config = dict(
    hidden_act='gelu',
    positions='learned',
    attn_scale=0.177,
    tie_word_embeddings=True,
    learning_rate=0.00591,
    schedule='wsd',
    batch_tokens=65536,
    doc_mask=True,
)
Each number is 128 + 32 x the weight over its row's rms, rounded and kept within 0 to 255. Layers, rows and columns count from 0. Numbers have three digits each. The size before them is the row's rms in percent of the matrix's.

# layer 6 MLP down (transposed), 256x64, rms 0.13, rows 76-125, columns 0-63
094:196160173189113176087121132145144135125117161108087095113089109123187106100137099097169120146132097080110079155143099128101105173127082137121075140163171082060157179135110147116167139135121170
114:141143228123133124053179122139106136181129144140094163092124138122106063131184146075149093134141166101137184105134175083153191118161129127131136160094100180124142131128101131131155145141079145
101:166094165124103141104082085139104157126145088180085152139112050173168128097116096053157118153114131110098143166179137103107152104096167101092165084135128147112117167100150071180086142129112107
108:114086165103119129092111151157204102124146168098078146080150115162108126064114090112145067109138120133130101174129081081146155118132081074137132136065147141088115096126128136078148069129075094
095:127132151124156068124149136168172088113087089143187165143061110116147128142113153172129075087113116178098175137126149117074145094091114158123123138180143171111142182102181148188176165142118128
090:113113139139095063093137114138111115126160129099136120129167115164080078128117133105172218068100102148132149126090120101115085129141088059169170150095093146167115077132155107175153084126145183
096:152132144106091133122120099145176112112144213101132139119111138118156146092094135131123107136114076137194102189097104147166098138136136132146119134099187206128139179129121186081149225137148125
099:156138119205168115075164137172180150136122118148132078146187096071108152158146110120088118119089167098077105111137149164097079098118118123082099142147102116114141109053189176130097124128150131
090:133124087116137114148150153169093139130072058140154128221141137144137184171127128113126115105171080126100140082161099168128122125071088085114163080182094132101117170107132111131101108112148060
095:180190141149114173150123155135135111151163136096105112072122138148106091181129074135099079144120138082118091122083135127057168189141074115139132093093153106142095162128150217121132131157100139
118:164106173168086096106087131139095154170107127085088169153129142165138128082144143094128072121081154137142119103111152096141096087118144091083106080109146111172145056178105094111047101130093146
107:157125133098144166117124156103193069130078167116162123168098076154159084098119134114083182161086136152123086160114095159136133105168066151105168117108206132097148128111100150096098183125146144
122:026134158159116154100142139137124123174129122096092105112134186073103149156174171147095129146145088151129137184150185169111174151097129170124107136113155184171118062158102107126103130162128149
112:122191118125147186134098148116158109138093112130139103199087116192196124172181106116128155135095126099150144119151074144123119111052109115040151092122088139155129150105146170151127124090126152
087:120105157105115110112255163096041163104158101157168132123117092122167097124115127145122174123128120161137156128126133116139095131090166125182149140138153126163142172154106089156170094123115144
098:140148163110062136096127141134137089150104098116098123109114129079148085107095112085123081126110124141104065153093072102168135119152095080186128074130193132044131103111135131106148145093065102
096:148108184165093123099124208112133127150134115083155101105114075131154173136123117162169117133091136175112203187127181082166122170082167162155157162154157092138140095089158109156112154140114135
107:137082138166101109125143144140118126159106159094136104156155112181086148110132156171154184105150148110090134033098211108134140115158139062120133125040106139132133121126090115168089117075135141
099:074171084128146124140148116080111036084141135095111138104095134107129089100159136154118187106141085138104133145092109077091156108060075114169124101160123193094085099113109088103133112100128143
094:091152118154113128143089184136116136160138150137147110154065144089144112153089103124126120051152123209145125144139170156125191084104132178147155113158140130072110153134038167157115127082142106
112:170131134103193141161188073164128171134121212159098186085116114146112128130102129160102155193108110157116116131134084114121172112192132163132136143159121142141181105127144182127091172131105088
101:173106157166151070150128141180149144120173110099140141137238115141082154147139100171142138070144130089174137110081141132134140125155097102120177091084162125149162124127105045114127161143112123
104:120150094089088097141121111085143179139123134155175192121091145116093069168105157141101083116108131121165090077119110137151050129162085122143169159128102101081146095146153119106067181124095089
100:100177119145141145171114083095101121091158146152144142104137114088146080129079153052105104072151205151067133127120092071156134078102079101153099090125149119105120129147132138159163098151147073
092:127158165183144154130102125117152145154125178080073051120158099150108123130101111051151134155120103109074078134132125071139162155186066120120150118115112117159132177154107191129121114160081137
098:133113099165129129119092039084133107147137133105092081141181097048140116102097068176112116112138195102089124115145088111088102146129107129089084152135127146093128123118100081141124180118127192
116:139109105125145156111179092178094117167118152095107120148141080197136135154146164103203094171161103162158124126073146062146101093090136117110117146107082143124172126154126154068119127115063173
108:169196131112083068147099138141137147107108201118124151073118111142134125114150106125146130106158120139140110154194135152112124125159165133148065132124021142178139140111094156153117166198145100
085:189095103080129116073099126079082121154149101106137160102115166176131117112193202156106131161164129114128110110182167089167141182136181114140132133154181156124150082119156111130104187113122149
089:137096120063116086107114102123101114123169134107132120091100154131111137135122143057138094137129162104152084128174144150164111151115178131112105115061108090160135187144075202148157072082060101
102:109075113183106143208118090132163161142168151167181148107129183127123138170165090171124121152165168136154144069108147129108089115140121172109180137128107143125159162180160056146111112087135104
080:180146104073144177170111152175111148063155119130179203118145123159161141130126139153138180129152133131138207145100168159126090116140122181109167088151107147135132159142147152176064088109152134
117:126133164175126111117122117148082128110166058130155148065160140123085132145089223115145151155031094130097151098129153108151148128155112136185151143159077078120084136115110126115085132136112110
075:135140145142181104173093123080120119106132038136111091076155111172120110113107136166130128131153169134177102088160095104095146139111129095154133141109173053172144178115145114187103152061160144
085:140062137162140128068098062074151171113161146107106138136147116151115132182095131101101128119133158156053150106100134199121129105109135098100093107114138138158099109099168104171179071156133068
096:130120118139164137149139142182093049158133114121114168142180111104076124105086071155168124124163102141111066077147120185142170094117109091164091091144034126103101130151103104154112116105113130
146:123195097114153124100114104102093118133138136199150115098098145080160134125157141148149082174098051119117146123186117096073170159148091166189091169133126121091143176126141163112116125152189101
093:117098155074117127136092114140147145100105191113156153147083155137103126122143084133096080172082143123205066111069077138154154094105140130075164156139112130143157125108121163100112088164072070
115:172189128084122104105199178157121108174111188124171096087153158098166133103127121132092062160096085122084110151158161111120144093094112138121072194159139131114187093141136129106123114124106137
107:148144171088115157167097139125115173141069174127103139147111118078066150149127137109140101111177120080140137158138180189109155159166162093153179180041078141132132120125127103108119113167083132
114:141132139176100097119107123113136082217186146155091154193138122088100136193107159145133105157131118143144184141158084138127136076086141152068157181135110107109112172099101096135139177107098103
109:150124131159119108062171100154091154101107213128108097165130137099135137151141155083140150122112100106121152164150112177191089188145112177151158093193154178114101164096137091152143088152120162
109:166149173184114110124136160158172137157159133141123105132107161124163117121127173098136076136157095130048110134204144120096174125077162129095128151135104085103140100192149123100133032147141149
139:157125149105170117113162129139175105135075197138124157130137144177141098171124131114109200120104137180126134113079165117115140082105179180087156093126157124193177110138131149170156129080086184
092:125116141153176166141142109071124139133151116086112092116098135141116146087135086174080116142107118095202151114143106148157169157119054146215144118078166077131125107143107115167106182098169092
115:166138152133115146114142138124134115063072219077063105142140143189171152100128109137140161155152147141159105138084141109147158124138178101109162107099156109194187152191171159112119135126115131
115:119157111141115069099097142114119185118116139149139141122135158070101108144171131178094150079171116163125105104091131095198113088111110143045118144099111101170130115151115097113050157054132128
079:146106044139182126160125104115161113155154100175140087136055174152144153121123128160089145139158134142134094118135191095197082186086087147149114138155134141085094147141084117116146178162141136
088:108194103162153125131152105145155168100160073156161136147120106044089185126104117157129111133180139096130095154144164139164130137119163171191171111157135124106081166174094109066172144124128100
103:132163130143159184180158120118125146074094159165089144143137128121168129120222059130110148194061135097159133126068159075118113119162115143134151131153101097132165105097145145163135150120179145
# layer 6 MLP up, 256x64, rms 0.143, rows 77-126, columns 0-63
116:113146102123097184199131087146138161152137171163213152094102094067092097153136084095132136091114139118177121077073099150143071158112135129180099146143122163105115125146076144146116129145158156
101:140154100106147093109131092115158081106102123147126122096100107098119122099139157114183141168139126103139135075067196112135127062105168145156086177143041132059158087169154107142173133137159125
088:133173161065147066098130134112078134125087107099110100146123084111168169194122162105116139146122160119069231093139130098109153072118145080133134110169146139155111156138132132171151169109106109
097:090140113126168171140119173110126162151050130114121103085141081117078103128125146152144114128131064105106085109154053049135184160101137087126113127089099149128089095139077133132101187150145145
096:126190108173154125115145077124047155182115155115148119134162159080166138155120131161125157119129159199132122115140102098080144119129106140107148163107090123090079089093103110100051181109135177
106:147169161165130109137138102119088083127094098131094108160149089163151072153175066106087157130150172152136109100058130131095185166127121120128127091099154169098114130119146125145164103158025134
099:134105103121155117105064076112099097130087162111146135106204110143121067107114124063191182187099107129159138110121137090116147152144160174170133080103146178128096132101118147188127126095167124
095:128113163109089110063075153145124102097139146142148075146107161148148084157131129129140129115102119213096136120071071191133141151131102069181166129128118136134166153172117112071121083139073094
088:103120118158145099141165148165082119144152158189135136125147135145119140124149131120164187105128084161164129146152087218106116128101116119170093159109055057169068094082159131121155159156130165
115:118107157131154079132147084106113162130160221129183112053119129106095065190145096080136143137134125107127159108163125139098165080134120143142091154127120147069147152089144122183149116178167141
118:104126095146127113079169109098090109119114109147133151170124141150094110142157122138135167157181146115181107129103150178140109036040122145143129062119133107102163136091126165104203139127141191
117:121132135119142165120094114176072072142082159136172147136051096124170160172126073169175124110105123110116102064118119184125117112128130098107031115143061133130119149133158144113119161127110150
112:122170125080143077159118196170100110091076128100113102093187124147107117175071130135149177142083151121169117102108118075159106067145139118081186145134121144196127155148107168147108137100148121
094:104118089059095192088114147144161201130125150124092089097124148138121119149232139128105154173127157157081118084162076159130132128134131133180170159117119140124147118149102142134106106199153134
103:115124066063155106132138128127172124118150176137111095077158126178165116124152140164111140118130106069099196086120140141126149107107099105065064102078103099196146109154099124185135152163145143
108:107125078079123167145089060182116127113114138078164129109165102137096129124136140164079115150097073128079158100125141198154098118156145143087124151134095128103149130159138188106111130094152222
115:164115128199130172102131107111173122119155165107175116126053125091117143163195126103172115088182065085147142088133112165121156136066165132152082130149111086123129086078121140101161123157110122
090:111123127096085126145144127124159214132140100178107085135111137172111127162156115121122159142058185179090132063086125191136133111117142197147138164137159082149077108130149150136099133166097163
084:109080125182128136104064133115095114147112124089152042110125072139080123156114121113132084097085098174113106140059150125051142111140188120160116187150125180147149108126130101138112099146106152
105:064179152206121167122108109058114105120143161133143128090157130096080114165155096119109138135107149110127145106125132121117104146102116136145105123164137137049122164068109157135194066131189178
103:141162094124164157082143125157132148106103080069103084114055156148109142123166125159166174122136125167050129073123133192137165088100201123064134125129100150170142113125164115115144096130128132
113:100118091135110190139117123177122165155103143147123120182105117170174118155182100152153096118170137126155118095148115171116190111066199095117169121108165136108156149143122164050172154152094158
097:116145079156115136067129102080160185127121165076098108171114170122114093132179167141146139157144162111098145107196164149091147046101138118176141113140075160123142136070100155124116103147109172
094:111124186129102165165167125154087167138183174151196110092166132160147104109128124160098100135148104107177108062080113171130163178103192062137110135111103167128150121108113164141147130132075125
090:138142101125100150149131097160131124106063144106094164158114130151106180116215157084112172130137093115111190105065098109133188134099139081165121067124111101058112132142133165177171135127129124
125:075158039178107164159079095104154102189114120150107138071169133135142075139135113146181124116169147146109120085133147153127135170113121120075144141167131138066103110164132122174156138077166151
103:145162150148100104131144137159127174097117104142129156083148180136078096145137121101161137044182117113107118140132120164074129127056157154046103107085152177121101096129118089121129119068110182
090:159167157127153101150106074081060153110147101151073107159148146161125183157085177088106158145076129172164197130117131136105114142078160114121190155130121160172136116142112140102093143074138105
094:099144153115136142088126143135122108134174146159127073105169142094107165138079138112084100120132135127190189168156101191198091069142172104075142168079091112138158166115123126151145092120076146
083:119074134094091086150098195080073143067107104108070132110125156131083152139143163125158178143087095130122143125107084104131104105182141166112118148152120132167133111173064173067138132109168104
082:158110114135094128105071120081126129118106066174104135168149095023112095192169064099157115153126124118103121133084106164097149185123131163124150153142143131110123149147164140105148061165115111
112:196132164105087082087106078174073094121100117127080141129164156135139114114165149126146134157162173132107133109132125142133151096120163098201139084162054117144152100131141093099100165065174159
085:101095152133135169106139114126117105162111120161100104142022165132119164146147089106131152132088136163155187120172109138182105092066076171099099144108123158122123131083113113142087165103184071
089:094125175088121161152154104102154150182121112164127168156176134125192123127080104097144158087122166130107099092100178094186136183148155138133116154161136097093106090122137064064181158132107096
099:119163140175119166143130103106141195107108120092091118172137140106150116146202165125076158090128120129111126109164172177186148117114139156086176176098180126136079139125132135091144099130128223
126:099096201166115139111109115101158084120153194116171140114078121039130118155146151115164166122127124120161153118102126156120058087137117150107097132146166171086153118097197113080122146104173147
113:089108063182080174082056059079093120114113121166107126137150112114151135096164142146175175115112127143075067148111143132087140161105150096145133140107138155109109120096147092116135115126064174
103:099128097074191121132101133119114146121111064098108095135145125155105177174126118182102185129114118099120097108096137119077192139161187088129138158125133123166078187177153054125104151107120139
090:059142113074138105159088154148147084150082130112152115084106097132108109167125148160176181134119131072099122118148144147153162088132073165088144099164129082114201123171104146162148155107176077
108:100108116104118129153099180141149084155072124176099104144125166195180106152138147200111137092128167174168149142090076134138168119146069140115111098126176082050134157108117100121104106129095128
097:092152144159096181121135146118083171118121101137186085132112090075125104139063167165143152037137093135089167107074152139109133139143150116124148162168111157135160118189097109154085154087094120
097:131102112172137176187086094069147111083124158119190108150128114112119101109126145135164173179065081117085129131065119116139166113090153150091154148154097177163137165160124060136143165101119134
156:156140105154100169116126109092145149147121121117117120089123113204186130113134131148156146106105184126130144156069096162103114086157118169096153122197135129152156089142127123154156206071081208
103:107087095141106088121145128102125137140064078107175107133183103123095043113119068152147148173174069116148118066097120151115106167124148122116132111124110099153196108114116191138155101085102127
133:148137135129103109125083107155111060083104065103115114147138129174111100215114072092114184135122151148113106089084141104078158127144112124122194107095129159161129091170158141164125132196106104
120:066148096122098208094084128114177110086175066129162096145109131132143130192113095168135128084160087135160118142122094145159067141144155104122108169112137120110152089130210154112170113153134130
083:167122138133083060075090131138149130156075148137110126135133113152111125108107142114185195070156086121121152080105122118116174145110163074150125116099106128113100151097118190146126138073037158
081:074097125108118157112133162142121117078020156088119088106145091176130195110145108131114187154125126083146144155086135133150152086112126138128117125167193177079105148151098126135164154130088160
098:085109070135097161171130101076138128108158113160116134113167093110143133138222153137118110145115149120060140113083106160124140114115051133164058145159088109090120129142116179128194117143124166
099:135123151175087154152181142104181127065119132119108171113144117138175084196160119137164142175126184111146194119127152127116106140128141125045091129060085163141117132109146177118106092092136115